config.toml
n_layer = 16
d_model = 512
n_head = 4
n_kv_head = 1
head_dim = 128
d_mlp = 1728
vocab_size = 16384
activation = "swiglu"
norm = "rmsnorm"
norm_place = "pre"
norm_eps = 1e-06
positions = "rope"
rope_base = 40700.0
rope_fraction = 1.0
qk_norm = true
attn_scale = 0.0936
bias = "none"
tie_embeddings = "early"
parallel_block = false
extras = ["some layers without positions", "short convolutions", "capped logits"]
init = "uniform"
init_std_qkv = 0.0294
init_std_o = 0.0
init_std_up = 0.0294
init_std_down = 0.0
optimizer = "adamw"
lr = 0.00108
beta1 = 0.9
beta2 = 0.98
weight_decay = 0.12
lr_head = 0.00846
warmup_steps = 211
schedule = "wsd"
decay_fraction = 0.808
decay_shape = "pow"
final_lr_fraction = 0.05
batch_tokens = [65536, 131072, 262144]
seq_len = 2048
doc_mask = true
train_tokens = 1038000000
steps = 6748
dataset = "wikipedia_en"
Each number is 500 + 40 x the weight over its row's rms, rounded and kept within 0 to 999. Layers, rows and columns count from 0. Numbers have three digits each. The size before them is the row's rms in percent of the matrix's.

# layer 12 MLP down, 512x1728, rms 0.0633, rows 383-447, columns 1080-1295
100:509497473497486584532531419455470454501558468474503520474543549493570563470493501491420584564569455524505520525485497431508576434516423504484519518492499530500542474487467509582461522505463519499546468507450518519529599449452528439479473527488471479468495467415484476470470466501511508455534459430520534574508448493487527454446529483408522476488488499429522522511436515498557515552526482524526506476458498471469507439508570500536480499453539604540449461457433542448484570476520526450499490482496440492467496528540455475479478422475498533531565534520504467477603535425437510494513469564367459602511467467507523523455500518519458554448506578516528505
097:476447540459541396554558438506479499501506496556494442499571496478576544483446513527511536520483488443479543573506542461497407500489516549516509468449511551472499481490502458518516467479503499512506497441506535536457463541526474481453525491564534468571480457470549441537487455553522514516521525529539495547464503476515478493459594441511489485527536449406531464511490489553459490475547447507474526551436541406418556463555552438552453444550428490571520528455494476530517480476472528545516541521463492476566532447525451433502454501485460490477487464558606510551455551482509468464517524463512482478454479493500537393526497515459556492505480504448549493
100:440509572526489537539487496512492551479504479542475547490511501484480557457468464517517542502526483479473504473505532468519548606504607495583473459527496441486513499529480499472481503493526465508544465484564551422444461491504493454470456520499530541479484564419541454420556515537496528514490516548514460576537454566555424464481522484515537587483568482529538544538461496457457514514449538493580523468536471518459509497478420527546483515525451484451498523500469526517535565491550528461479532482405449528520538606543521474492445490536498530549457501451447515558485522607441520488534489535519421490527477495500457474465489570496519467487450440525533611
105:520547483532545526570461476509530437463428519493520461397502458480545574529450486476544453473548550492477541473514488472460473526453493490550434515519475471536434530438557533494480507492454481518545483540387510500488436491492508533486463404492572535495448579421484461521461447464438484508486519489549526506495486480470588559507508455486502506503548494518550470513448514541464571457513523474469551525496512506475443426501494517623567482511530447539500507487482534442527526561475434449547480539581494481523543481514499478473485539490476593581498480579449469532453521476483509388518508513536465484423460486464446484487442467460536498581466477498406520
100:531515526540471543464559469532552492428454515508500566527484459507489543488458463539452569528484489459469501414562542495507530531546537417454514456494504495562459494549495465498375484511534468486481526435547528490497507455392476505488472489523487495500486522507540494483556535451495423490524527548527477429472487442459543385516489628559482569430559493440486484504427473492462445490500537544485481460462432568538474540552453516497527458456445521498579441567544539491551476464447455507437380425534513545506554552589465505499584475532482455544532531549477529399469574441525511564510497488555473474487557565530577571599528543507494550455555392483448507
099:498499514500446492534573536508504548455495579495482471480539522429503556556455531481458496478451450568484500476523552412463507534449546508569506474484468513497596535456512567497527508456494520522519491448522462500487488455533469499427550499526568551537479556492512498495520451465543463454529528584454488551505522561463520488487527504519517525519520497547503525472460475556475608499506498491478508508530538516452422464491465458442466598528445533512454432455474562463455530487581487499490493518458480503541527459461530522437539491473508510490446546538501476481518532536535481522520437489500502519461506491523601498504545523516527517427424544498525591
096:466485494477504420500480509462486477529530476566495551597448505462519458553460530546460529477517514481474439509463544469472484517470523525529567493459528476556427527492438480544531499501520434497595501529539506508513646609551488467556539510463441446546481443486471518538469528506538484537498489503496556504579500559450514506492528524515481633527505564511504507481501544499516479400569493471529534458479508549512545463494568543496551409551509494480552583405466470498497507578483484457426473513479519441426543526392483462513510489511495507508513508471497509570460417468469547416512470507528442555459492477493462545612512508484478433516490429526496566
102:419407474494561505550481435529545450580498465494577535507441524445477507468500504509453503518527460478538450516499545544472501541451465485506510483449533443434482531513518521502524477482554455464460526587505466553567555512481441476496508438462514527552501545508527502514507483515494539464518520529525533507552502552600441558437476550548510507501559505491455529611519524514497468446409487505534479580463492470507457500485503523487530456565529429525490485457473470507456446528475561485478511353494465535544443464481499441515528493517472563435515481498477482540517480554429484538541558494488507565572507415494502452534506482465510527520501529519481528
106:511495495448574451481392485526502504504491571441501493549485462472502550461571489496558536512576517483522526491474427498513482511476482488469548487528497514499453486479480479464511466520482465505393439520559517519449521502452518489513528515529534494529530495538512587502474528525476497516459552430533440593504496508442478530497486546531489494504508544457494524475585510488516471447491557482492462541517560465492423436459459527510472428486476518499439449510493543427529522467482526558516522554472598510548500477521531530503488564500476541541491450536574492441459409477479534462519487459477592484504457542586526507475490507457478497548533439415487516
097:535507533487568502458469623555518537476490559509507472437515445500454527528546485536515506503488636533515453458453526481528544504441468529441543464411505399542431540446530448432532508486564495527613499524433420506505502561542553458353537577517452480460520496501480493590519527469498486514497516520533541493551529460491508436444498535480533519544516485517497491430567550526448519495514475526535513524599577533536473450481464498427473500511531498499539508547420544535523524517507448505474522533463482515485434453428409496541511519523447482496457548465515516505450445462544584429552471451452489469520494502481589519463488483510469514537448540497535472
099:504517505547476481523466506502432523568519499509488460433503423431529558490533424435486443488555484481499472533522443502508536557499394564589443563424451549539496623526500485563454476527587474473637499508446489500492486570509455486496557507575443512494505575541547450431602495470477480490495470518462419447448469510505525455536580439490439455500518469552429553540527543460619603506568515466469446434505462579507585545527469470512509495405485477456516445526433466517472556531546442401542476518497545544521617551445503583484559510438512518463550433493523540478615468456489571518501500492488519531494545464400510576532436527532473540438487538525413500
098:440462526485534509551473570418532416447468465465469503457445467567478494514513576514430408454569543544516488552480471426496526552499521464489531511504429463508478540448476483503488491475492452471555548453409512458490486438617520493502456547579403465488544495510497516572495461539524510505514513492493520529510482577568470502485528541463474483472456423528551571468597540512467474502444485544441530534498472462444416488506533563601491454468514499421468463516495537516593455460485490517522452488452541502456565559461474514484410505481452491465404505525487474510471538500457513597483579473460540547478538452542536525482533464502489529503536512481449539
095:571471483525516523501432588536512516478512477473512586550447467482475512525537512483514566631562439507440521543540468444570492537519592495505496476562531518571540552538465428519518513507539375498568490503481444576454506518414519564550488548498485488508582468542543479471505495576567469418540527509478511522617503519523435472455608466496512548451442545543493490532490507512465484511497582549511549523474528501515548492436582505528542495504538483508542532455444531497552527450541459505473551475477511540477486584515486532485550558466512464479535528541508469497476529551519499531455467485414537433565492496513434542482473446522524481520522486488508457
100:484462493516462488498451541522522507499545427513509514514495484466490507482432492475494498489499548466558384435490556560454513539480540498518487462461438488554550473470509548540507480590509450477564464503552473497447450504500457442516568555468551510504485488456473492454582405553529507502521487464482557461490602455525523493497509443526476520455533503552474456476499514540566493501487488475475536491514520426509519484470490437447478558483391489486502584553502506426525527606455442553520548520456530391448468541470481526559493517533499568551487475564582556469498421500490527456560489496438489456473504545474511509506458471545493470459479544496440542
100:501546507445530495521512465546498509487525513537469471527471508518536520490538543526461548496556481455539479515525454465566505503487547468489514518516506527500514462525457478505473518527531548475511507446458477480492550578473455463502519524479499529497611555437466502455476561544492479547466500533569546476425493520498508449489553508482503527538476503528526436526463488483472507528514546484475478464502482535524511566506467430541516547486473476515482457487526501475533448489491541521493511476508489537494465494587447533496535502542514547500610539503540525443493416550492490532460485557529536553536416533463535501563544500508480485530489466512516545
094:461581450487516517497493489568451564478466477496455581473451485517476475448476573444499527519498531456537544507520540479508558395470449488551494453517527555480505556521514545560445509481520504478468487489487495477606548522452486430466515532571570540530514486545491461501524550495468534471482478531513482534531481453498535412466473485464464515547520537512532524538453492515483474449498460511508508475582503502474445549500467506509548518460505529519533544518514495493509454480537590532512420522484512487480430490471588426510572460475420522467455503603448549482503513414569470526458461585503458478496511540477469422528595520467488537498520513435533466
098:447492479574571479545553545506455506512446500481542514545480472534514527481499520455534515448475413506501509485496533517521544491523494524467442458454538500424541471561485544444482481518504536475521520503527504525433487482556487421455475497492513506473483453491540497464540574413470529481539464516584476536480500514487542467500555410540466472491481450464488577517583560422494491457438547569468484535492500485504502466519530547491526503524501544489494403493472500478549555482408491471489490527560523563469465535498504488443497513433441457490470487446463408481475469460442442551420512437530493519485497501522479560492549480513489560449508483469538482
097:533540415450525488509490517503510573525524495522543476540412587537477447489509533460445466492481454544504518452516439537526482463518446472497475481393539503588476454499495482510552490541518498554597495531461474512472495466531514552497431503536537482490420444512515543462571489499431515474557495501534459453537459560427468454399424516534559475567460468521514503487452518537463450536551474478528536466554620526529479499519455492540490522423518522535543471537566598577471538522497470478453597504505503547517562528500455535478481474486514555516497512442483527431515485490462505445503534444485575596511444463502571469548484467454503478434505422513420504
099:508522476493494454487422480543515458442556521562531511465501495458509473495458545482460511505454545491529518548482513480468512489543464435475433553521481506497516494515455477470493515536535479527555496448491533450455544505515486536511507478482548427551554460479448464499542493522527528491523546493502538395458458504485538487471494575472498576443431522494511500464502500490528484381498499505440474434602441480487566492530533483424459488559517515544483463573467562565503494576510478461493550531444501511500399542532520553562640526492566555495515534470497538430468477499506523599533501482580502458436503534530420599517503441461462546466592497515414446
096:472463509509519508600528489467462461532470397558532543418491495432502505516507500500509537510549521512502513474544510451482504450516500517509515561568515511546557562521453476509534500495518460512508539481558509451585540474479417492567506453516410499526456474434533465563485487509465561479529509538490501486490539574520494552448522433449438542465583504438523494470519543535481455464562548562520502511488438535529476508492503544492506491521517516505468454502464492526463525435575546440455508484547402494535656500491543465452472469471566538491564504508521444525553499516540492533470496494508479510485554532518541502548450473546455488512471532539517511
097:500496461467530411523520477617508527496460436544491467438461483522536465506536548554471480516561491541457500592505459513519452512566517443521486496487539519447476427486498481573448461510582451489465472476582511523488516558499509531494525423492500495483460463547565474510474539508497478549546486470578460511502491474468526499482549522488528503513475500553471498491514542506477432515456531535463451477406521448557435511511441504536516532430516499530463501559491509471470522471450450460480513481570458510571537440485442516482573440539458466481475520600554425543532443545486515519528501617525476504520472567546474486514511547503455494521431507485512458
099:495498456520542596497490519572500508481543496464503500521544435503503470546614469539520478593503532541532475507385488530517461539420549531558468536474575531439456472528502540491452476495531463507554468539550497472578475458474480440525478432469495449571517501485478529487604458406571527519445504468447578497499473495536466434554508486500560596470475563425460550488475485513462523503489452505583455552561502456471499538494497473435509464451519553462478486465526501405517450496486536501478506525438496485469455493472463445539477552540505507489410488575437549485542503556431530481603571533516532457530543420475533527538489545524499538388451514490543512
100:428534459502530543454542508464509422513448560476489515543527457485502479524551444526459541456536460483465463558556544428392572488523504500446423495526445505523470485537513524540616421543485486472536448524546451464517565532559595477488527483559474489498495488448526523502467448521571543478470513538484448513510496525502529500474492502524526479456502549537533443452497529409468520491573517479415564518490525554483537496461472536467482523526488540470477430452524556453554553556387592479558403520464512446525397488506482486525434516517489399525571541519554476480451481476509465511484498546528479509459449548505476557496430434467505557514460527461521547
100:535491498609485499498466488470451503510468455461496461419562453568507486493430489500504538450521424485510533454496535471525516481473558516515483477508515467505513440474559541460448522523517486498510531466464554461530507492488490487517518485528500492429451492503446464556561554525537516487491470451514498488539529450512468573472465454527557487499560529482540426485553475533487505560512485460434447502540462461546486535461487435468466446506455459581434425552495517535534508462471421480511534495537518509443439599479416481480556494590546488533529424512517520562541460471506467509510528502493526475540544529586486479529532493513486439500470473503493468
099:449516494551560414482431474534520520530544446513534507450502474543476465497584511460482574576534511435518476443552489487470510609503477509474454545454504429517540539508489478460475531524404453486453535532565475513529479545473492407544534493589524565558519571521508482510570522446499464564455497492456510541438528510485574585535470487495416587508451518503546465573466519518604497443556525415537518443499616477438464458523493576500490502494516530525520554493412483466494520511490517539523490574506520580496355581536566447476476506569559571537463440504443445597538479479517452515617437534521489473417527459502509506477508564513530444486502523471534473
101:518497460563558553572535438543493505489462525542485404523509393482466499494474487478432596474442483537519517454468497431505530468497553556466522463518505532510516516455495559472549501520592549418438520498534496497575542488500414490506531465500500477501505538490518461510491501459538491480516485535529539541509523577496407502519483456483536507564514501462509505518495466555504512511498472490522419604467481424516508498509510482543452445514465482525538522510490464526539502480472496573419519459596477569525560468415485513461485518513475512531488477546482457503578417542503496528505493478423488519501583502499537550448513558429471542462491520583583498
098:442521475588475494475522478555454566458501538509505509424530529411529524496437503495424458506518484542449534553496557509512479528524500526520430434505468503536530535488519503532558466496509585534484520505584517578503530477528621566506530523503502498489508477512497435525577517491505517505452537480511517372556469552406522487541420486510490481475473501565539519557463424483526543527514503534507449503565530534492517556547476497466517464475499492511560488451477499504511436476557514543477516507505552528513524516547442520425479492505511596457499533543447487510503569520497516450525508565569429527602470453497470500451411488534578496512554494365572472
100:534476499532493467473498477483505452513462501492402533522437538503429530493528428547523506562585542498487450468467519402488490465515422450429462540459616534592482567493518450549531475492497512463462534476464491526500564471487473559486481487550481481487500615584533496519528567513564454509485495496502470536503534527512534500498555526534475518501480515434511547639425480549533540559528497545481520603436515526500539505526513479486497478530489544560497521485535500557443546430548512489508502476491526493464537503477531495464506477573511501545502496509477460408508535525511487543528478499480465550540435469520507486453508518563502445505487531422564522
099:535513547365493520531438477534472485530503525489532527494518522522497536511507491531407547460501478501477559417501432526570435461509399468494570483560550520439477417521524572445454518523435492507553451511550607526549492520492469463497455411462455432528486510537513560471497479449537509470498493527481461475554421445518523447525460548483410536451536549505526471539502492540494491438516522534492495465458490537510474432530483517532486548536460550460476457486471488466516505424551492558538499483535539521499489517525488450515542519524431579488507526469515535448477532463493531507475487526488572494480490515532510446500479564533459525511579532571518555
100:484526469529453452500433523482455493532542485496533408524500469483516452469501481479452586471466482514534477521483516425542530512474402485540436484521472536494556511524458475437431501557550480545551472399490525544462423501464469463422440516499486535461501487501430479465513510481542475594449511489495511504483473496522483423503487544509557569525527477501503437512555557547533555500567454577468503552503434547489476486531508466580510517508437447554519447545598535479542525431477477517468477536443525531545462501516572533440534460445499497481505535511529569544454495515535436547509440553430487519475456586416614500502549471537445416502477501510507541
104:469476435484496506500563467498508502498540495496537438450454486418453440461440501498474505520485529461457439445537532491532460508491541510516527518491508521439441491536518526517548440468470471446502505541529544454519464586550501533527478499519526525511469541487425538561510508492517513449470440420521516503551516522473507544556447487565537577456513565510546483501475492534564500500559503576501420458528480461524492446478462509483477502505533555447493447483520461466479504581458546487484494492523502438429591502482466376540519503502501531540494469527485477479503563422536492458588542498511493490443486506471426514477543540525590461530502515541495463
100:519496479501490451508515517467518478469496501504526517491491465554549499486424540545557468469522456442513438451550477382552536493541537535554570460524542458466563505539510472527464528493446521545467475486509493514527482464467496522459494467550510514503517478497492501497570516484447526531459478513588553480466502442520544461467569490416488543517463600511514457494488522453484462473505504451451517544418433518486508501493543494485519527519443537615456513491484450541558571450504440432522477528507456486532528431461451443480475485469483527465537577490506490533573434538589483498524498502544506539436525536509596501523551528511523454508510449477491468
098:463503514465576428539509504452495486553533491473485556484483481478473521520490508550477516553489421540552487478419560469545455528448472484521530528528512503540486466468500487509529491489503468560472510500504495457490534567586496521456456549446478465537579500453502459518495554487564547518464508471444593557518564465541470499474490422394504509571522519566472494574465460527473515522555482476481503580477485527563477526481453516544436485475412525534536536494519523440539457520476455496459502506446538448554494479540537543440524487483525481533454495464454513554478448487482501514515460514489509567466429433396503513480454538494491479486484534559543507
099:386487490509536528590492517498523458483527474505450483578569505532526555539495477495563497557483464553542510447492538541554543497468418490477492559458511453481437478475485507655506484509517489459525511562552409533507559478442448483474519501508563506542403426415547498474541454499487502496492494596490497478554532477520492463553462489497452497504456517445551549523502528510489487434482496540499497544557428581467513484484425497402482483549448514545527503470497461495424522531505494506477440508489541455436527526490476470504478526473523455459392496468462585425482480496510517492573496499435464469564454464526478540512446514502521473481454499494545549
240:511569444504487469465495499447437509434509567524518526468532537510552499420531520492504471501495459529504527513550494492466527557480454572545450575504515425532532456507433483541547432517498529515515553555528526468466544481502527500542527500541544509428535504474504516521521471446501489517413629531618520463524540523499565510532513538512518482486512467463425528519483487474576467490456555497495447503470510467520513481509489499515515490508475459539436525496480484511564495485494488560477514487454478579550528462484474434525532565451509501519471567471502498530463510520598494496505553480514477544503539461563494488419493410496521494549541438399481548
094:461524473517455508532491381480502488510461582510502454490548565487532552543474494522530556453497532507505545569570479541504452534507493552489571476536499511505478511478505472509552527460506492537538538462494484448492464508496535588520506587485390589438502517501518485561519485446513482507480493492466619515481467512508438535538432455484418525460493475620470486561478541467475469469536487449483524544530509483528537503402508469487516434496466530569509539580471500512535490493489495538517500471524413493417483539461506525456530522426480428516563506482511501499487574523468471507487488516402510500447426517507542476473535479505484559489488491532600469
095:452585412480500508562505523548469498542515483425464521496534563540516524473482510536490497406565483543417491535549487543444536528557548512453518490504450502433463533517486470480504479455504417486536497533565449501506485376525454565491466506435506537442523508552522496512464546476448489427504497476465548564436503499450539542485437611465574560499522480443488532483543481494467604427498529526493516434558440468490479505502453494534534509511575468480500510486479541470536562507495507484554489509553564526498559484527523477527547508536452473490529484634510464446474588504573494479500474456470443463437448508567545518515471586454458436474521512564470501
100:455526525556534521491442495489469584534461481472438477509552525501518453482479513519514535546508508553448574499488459534547525517516483487557429515433423464426543548462517490502473516456543469453494566512530468488536464484454450506460549533544433453515522471557509461540495503412515454498481517467541461538474560445509504544448469468527495509462438445514549466452510550427531537558533554441534543571470516523478528461485461550526494521459529557453476556532485447501478520518509492574553551524499375543459474583436480443498422561510563439544522513515548532500566463532528537464501520486403548479494493410559477452452536477516497452459495454533517553
105:512545491572560447509501397485592533553475527550524505524579501465489525505433465460540466509419557504492468502550525529558546455547514480455439511457507477551454477586501496554478502506455542524450486448426525540450542515495444502449546587496483493516549445474496559502550444510553454421548490488521543556449483484483462413474562520496450411516538458555539520403522367468464460536485477426529499448546601423481485485571470490504561520504494505567501429491446538530489500491495492527489523516559426525465556515559488550477444466491544476432482516534471522511500453523483542499558451526492558518486549495526420471439496453557504492494515525428462537
100:478518512554484588525455549572524573464349484407439437470510520480470478506593456451465525470421496518474424469509502486504578466512478568448452478519484474564443495481453500498466511520523444510463496482516497513508448478477520484551513461521517446435479476500606406534534558478543492556453551544539526472443469512502558506497545444531551493563531435512461497493565507496477551414593524508452507535465591506522546465501445506504553426495478471490511470566411526558479487525502530468485473464543491500476379508443523517460510472502518485522597467464464549494528495524495531504503526449539532461522504516533491514447476524515531528564504475567499580
104:492541460451513408461505570512451530489428467492454494488511505514500449471510493461530497510544514507542632518536473544502486481445496438473440459475452427486539537553485525476490471469523498507492503470556484475432458524418448534460472532503447535581497502512484494483464485503443528526526534523521545461514479448508542509473505523598504503470411486466486542505533538499541486427524509518536526518466457517543522484555511464456546471585473520543512484481497485564484474509586543474561553484533413484507497463534483469528452519485500417469489569537417544561589480459518504424463505480486512464449510511573581510469515519509514432554543432476562491
098:440476518573463502512535559502480436579509518441500514527510478541484475496509504500491495544570494423509468508476421543530537551492437539448476506463512514540488509507599504467491485449404523487501531552463530537483596520529467512554460458540503469473497428504540460509468500538491513466464465544534557393526556533437546605483519492456560487536542478548487587478491369471488531490502448508504487493494550496511461477477518482459520589483487531432536441526435427450461480510549548500569543550510490518532600423510528449450466490475519461540491485483484528464510510445504454555442511495436477569418452476554489488428468518486486568559497495474512482
098:564500551473479564462519472603566475491483489528490566470455471434466494442534495524497480519506524509491636490460529455527480530507492494508451525470487523459530492505551486456507488467502490486527530524466525582502532423481480521491519472553475467523470482484586543483558526598481576539484480540471540519515495506551572558545454507541480472501508529618506495429489480525506416543507471523516560479469542479593592498401536470540499517498496483506539507542505471492583514532504534450537468443494516511520499502487483481499483502465472500541534483538512461490560534538523524546468520541548507499513456517539521529536514479533469542536527537465439534
098:505479504596570475527476422492477523477517474522505533503519511470497467487483419543492497496533505503457478442519525490502478475523505522451525479436524466535502459515474542517466495465464496545498514504486516487450519445476495537548504443456563552493488472434498534516558510553443440467515465452548605428479505493479558551491511522457447507550401495496522485481485496578460515524517505502476475422432474509492570563490410530487414509494489509493471420533511508455558538452540496561553535551446545522505460551501493555502491488508506455454456511441585571476499519471531486515571453472444437440588490490508448453559511542543484478427484433494475563
098:493424570528465479457512451571501474522495496492480520501516497511470499460535464504537553515516496485535412500537514445520541515475543506567544499445548532441562484461571510508483474532529537489484458523484456535600513546492508534526498424522509428529456515541570458539486528574433470524553496537510476480490500486505442504511452463577462562484547468499532494528463495614489479481458517456524509530474524481545474447494495495498430462438495495513584507568432540551485480441437501553506502381456491542576418491456508510517467483534556603517574547575507524483516494480471410532523555511456499552539474478425454524512486527560501529518474466458509490
099:438536536569478531543469532506490493535498431459407454478535527560472497455478389581524516563497525496519445472549447461420545546527447481516446454551432459524510471557470458476520497552484490526382459458485491509524502477448509557537494503491510424472523513472539466503508570481483576530492542534541513476491521520473482375450458531519536545487516562462504460502536498495434438475563525488472458493487497558495493474460447493541464432418540483488404478494563514482505464487466513518509445466481478472561606546575453562489522517599470531519515516505459495529436530521508524489518489534553529487520492460535547447548491462422443558436545469527433461
102:506441504535463516526443438537462429511430558542447570468513397544480518511529476570548525527546448509514501444497488467494466545520512557524488471554522513559518473516447541481539477520491453532553472489403444491491419559424513468483506450545432457442543474510539405457554476466528422543448520497545442418469538469479496519438506513516572497510618484505498489519523518522542446514498544475535447486483475416527514510504567513513510461463432465539513458472528477517536503526514419497414556556502507478593486584473534473541531493507528497523448486527485495550438468490475502486507464560519517591487448497456472522540484536518497485548474475578501480
096:431483556474510511479505494475453484461486527418495503569559500493522472429452448420519501487497462513459520530474531467455502493461510531447531440519529496515500536462427490451438534456493457499458524420567431471518540508488564513456495587491460512508519509463537453496517557467619504569522541540506443524557540488438562510584508502514485521422495496527489556513556457495551497471551566513525527571482552523512466416574461464507551514461492537443457558495491543500567484475467417488491467526506508508493475488454476498453491530526541486386495444530515491484476420530462465544547540515531541444497428535500495480549502471555508551516432555456526469
099:496457508521564566494527574487489510470463586547510465473633477506528479530536515488467499515544470478545570540484453518557561565521552487569533488490543474532500496467481530420531490506532552482414531570410458506502469479459510494494541423497576500491521480490575481548444478448541520521501533608522542474513537400537558446442479465521500456521492459512455422486486474519453474498446487590553539505487508504460478512469472468474484406499477483542498457476505523490489564490540550539508502529509554466514466535558479569464498453513552475524485480496435481522473509581483512445428450518508505561548534481500478494457508484427499497492467525510500546
097:574487486491517560456508463487572543518486475440499497477507492497489525508458530475533502428528486496477556498501472475484541585491528520449515530489555560475467511491528512446446510440464494483533414563598499540525495510528534510445497490532514519502462540439514561556460566506449442462502468498490430554514426523463532467544486526518553453550498515520467503507475440482504499465488499535476480450471444468494518525462496566520494541471469517493440468449410493410548564490508448510556534518480494489521463490475468576552501558456551581512536511545434493459488553458506470517535508492519497488532460540497513528549530473555506524492527526533498501
098:514557492571504460528457492486468466450529572499461528464477499491561484505571526562506463472523461505498499524466480422466490494499507481463512475519477488461431436620504494488432490503528517538529502458514458503540489417504493471537444496428481474520525556504505523430504537534524476535560490412470558548490491483478515481485478470412514502501531466583511494548554507485516521521472528441508446507601561538483499531481576469546465465546528504451526483554502563554457532489442509538505477565476526514515446486530524462521522523460490559484518549463500489472556510504529499503465498532484512500508421536496484461504471488578482467449545539558491448
102:490502450448432499526486530495490490497494529512457427460507507366533517513610593532459550452487524425452509564487517519493534507529465476472416440478527493527520558486534422466493523529534533437492492487513521485431503535457510500552486460437522560492500451494467459453512458484501541563534544519505555521430545506493419568613484495438499512470553524543549473462626495534454531499563482532504562483451489486524565529516480474484526593475491516519466460512496512535544451474489507477448444520492524535508440576508512503507557495563574466533473492515537536523459516475504448514470489434547498539493474488538484494462533476502546486506476463466489478
097:558474459488540499591457477466449520489471595448478559471464321497526551461524463532492445579532455561575534442580518514499533523464520518469494436484483531455453576587435499541444483499522557545495549496598576516524467442425449539439515543532555575519484433508538483492517516444463486572466483494489485528465456505493514456585538545547571445496435462573466489515497495568564424524502553466499520505496450497488500550527462505555496497498588437477471479546537518499532508537552466562522555560438528539548479506501539564471430536417505491444508537566561467478595484533517492508470425489461505483472490540536490479498519502547484610466501496469505539
108:609511467500540559496477524493506482552539513444491482598587465507451549448500476491496509527499478430460498518553550521473457428528571474490488460483476489583425460563515576551444530603541493534462391457507538460543541517466515460497539514457507489503495496491526481480497512478572522501526490498487508514491580522485435491489474458511504531443535489560521516547561496523458548515486491465562527484549432508477497540512493515499545518452549423448498479516506551537486454485452497472495450498552515533540589490526512543485498516513477498469600413519554506504587542545512474509498479503505534516520520514480577535516478496468551498495482476512542493
098:530465515471525459509465543500479487468536521477518465473514476556470473500478546495517481510522526493440535499427552536509450474381421519399405503487544506457531465480515476577548499558530431527544566531613551538574530462505527550502479556465494528418553520429495502598535533469507420520466502516516516462452479462541541476535496630519488586424502515490529571528492451572533569576486467478428525503474447519478491495468521495519504514499565501570465510497513513517537442546428460483491470537397426519547434521440550520535497535506474518514565486518543462450444458516513560519542475382506466563470542417538467442541461515536540478483492543520486562
098:497504503500550502553568424565533512443518470505468457503541518489502518533539475504521525517512519526502481532548525442532523420506518491454540458581438451556507503551509495486478500503489483519540550525447580526430482449540513448528428521508516468464513431491478510445508494471491505539475558465518403486549485434509526524516455473497521478536476458469589530479492485533533519520533512529528526486502512458555519532462546491556551453479496537418469526482480530543540520517575483456508458484490541480548453476492501553456471435501457535471514513516616560457528520517457529523474529522467556495459534502449535485466447485547457491480536457501496466
097:554459503489522475526613494497451474545572506495546467495439476455503456525500399449493519518492508530480525496467482544525476460472452515556424487478465515526471507478520457503472543495442525479469492473492458589498530482437538553440520501496508497462474554510400437497491494555491497536448528509430561496477521482575607537527540453487510548459485550566506526447564482527430532421490506493508498501453528481533533447485509442444521510456516527412500480479449466491513518526493485512478496483433480450477480562522497461548486518583462515454474487523459512522447511447497619560507466411514435534512418469556456468530555462489486481556511468514510504
109:474481472547530468497473515512540503560483503498458526540484492506489539544471436461556568454496521443484499534497458493470569512533512542516477493497569529560537529523565510525629515494480506485503550510539485470505487531527458469506485520522463469581487504470520515510504477450535456508555511543485471538536477489536481469475432413600483421480539634494527483444551477443469543488572519465442530518505525537490482469464528501444530519567475484521501472431519501522509520486450412538519482476487460471516403518519491539493534435519510460504513412507543467540380551412480547486539475488604523503495444499498486484524465457478449460505476483542493540
103:527497520500494461512581538470414501447504514464474481487502553463456494540558487453483513464577554520459510546482521544480486408500536463514516503494501440589471551563461510429529556518501460520399501510531600559513493518534533522465440458503550443479461517505489575473511518493527517480476512483494551516540449476458412444510518475429474478449496492496496429468532457478442566501544476472459486461516460535498572497511503489463502543517602513422509451516510575491476522483450467483485478435526474565450523469501459535467506484577499534465444477504459479506534515510493457433512516480444414444508562523484463443517470523541424584515534474531486471
102:551523483530450466462456467500449465485488528543476504537541482438514448491490530498487454468502438408545541483458514404477502544556391516540479468528520550455483530488480531474449501511451516513460507392515541470453476489503520438559505535521444518537570496510502454466541497488474515539501508522477457449421512489522501444470536478518454521400504412475425441598563513536497497519444482509458465494485529477464496511475465466482447535421534475466525443483516512581517491607537469486511456527542488553467467523482545466454504522479525475449522441554508544410541486513503460519538475441537470475586444499460545484505544490595432569476481519457483511
105:532618560536464504512510546477456415463465561500472440583504491471496515474450465420565571524505501477476532523511503459537466472557483473522579509489440566513453499571470546432475447491568500512500383465508510485493347589470467528497550458472530577597554515439524517517485407467480606528485519575475576492436460434488572430539532531518477466548539518509498466414451505507453485438415464511516482523484530551527448589533489476509484428506455476553417486514485459512609542557532478460543543567487541516463457452567469573450468510497535449534521560486477571472497522506488502495526548504446607421540477502431414542519417499513507460490496488505474507
100:548513495536487528457482554469583534528476496546514546472507568594492502504482508488470468440448435541550507429610547490442462489497485478460456449529508451516525520546494515486454555443488545569463617541521564527434469502595470555531518466492429475537479547439483520386502501469483489527484468475474571512516512562482552516472514517469496480570506503500518507459418438518481461478534524466573480521477484508495455496573499473505538532535557511550524479508467510530520467515488554517558496517470442499517512483512500559590520523538542500394520510509471523482562471496504491442494569514530500458505444474520507412494510482484485517468546426510466553
100:528506444534513579525484448500437530487485535485459497501474434449494493533439522516442502509525511449518491537463486502467472500436535483472526485508474556514534570512536487441503502505394529511526483470485507514541495549522457541455469497478493478463535555444460449471474469524501560491494546503502490510537471486493436481461460598424467455518507526471512425518488590554477548488531533457493479455482489439533499520446442518503540520466509496501505444500464521512536504509578520488527497531519526451494490441395549461549509586457488489528548535492499518491458537483474488471534526494505552513468461447587501484521574435518486430515461534502499569
094:497490515511494480515493487486526584455515468592511447529536525584432516527560560502469522535532465448452547482478511531500475426523487498542487491485552508517521397458528542480473545600473457408487476513476499502476549521422563484458472415479524539504462548464423481537515497483549541551477542498501487561573568524476530522478488429481511481497458515528525524496474478474501474598482473488518489534497465562535499467529577515534464465476457503518510591491616515452536513488470410478423478458406527437482437444483527497451418480499572521458489534497528439518459500488480503514520521497535519474534464541511428540534481506479547450512585593405487547
096:545419513419466552505529510493532528525586472468535488460485485533539522545443478477486558491508478511612502555475522429491450488448487509518541608509549582481580455493484488437545468460449447466518542527499487506463522453479509552549470509530504489472471506551546439511498463459441543547557479520462496476560474603505511390580438597476590513506578532460480580532485509568555529498491514493549510580519470526470475467481447509560511574416622524459478577531528485505440537497536488519463571496576491519488469465501496527498497527500536433508489507479518512532435452458539556436488540504510461482485512455547514522537522445489525490533480553531461500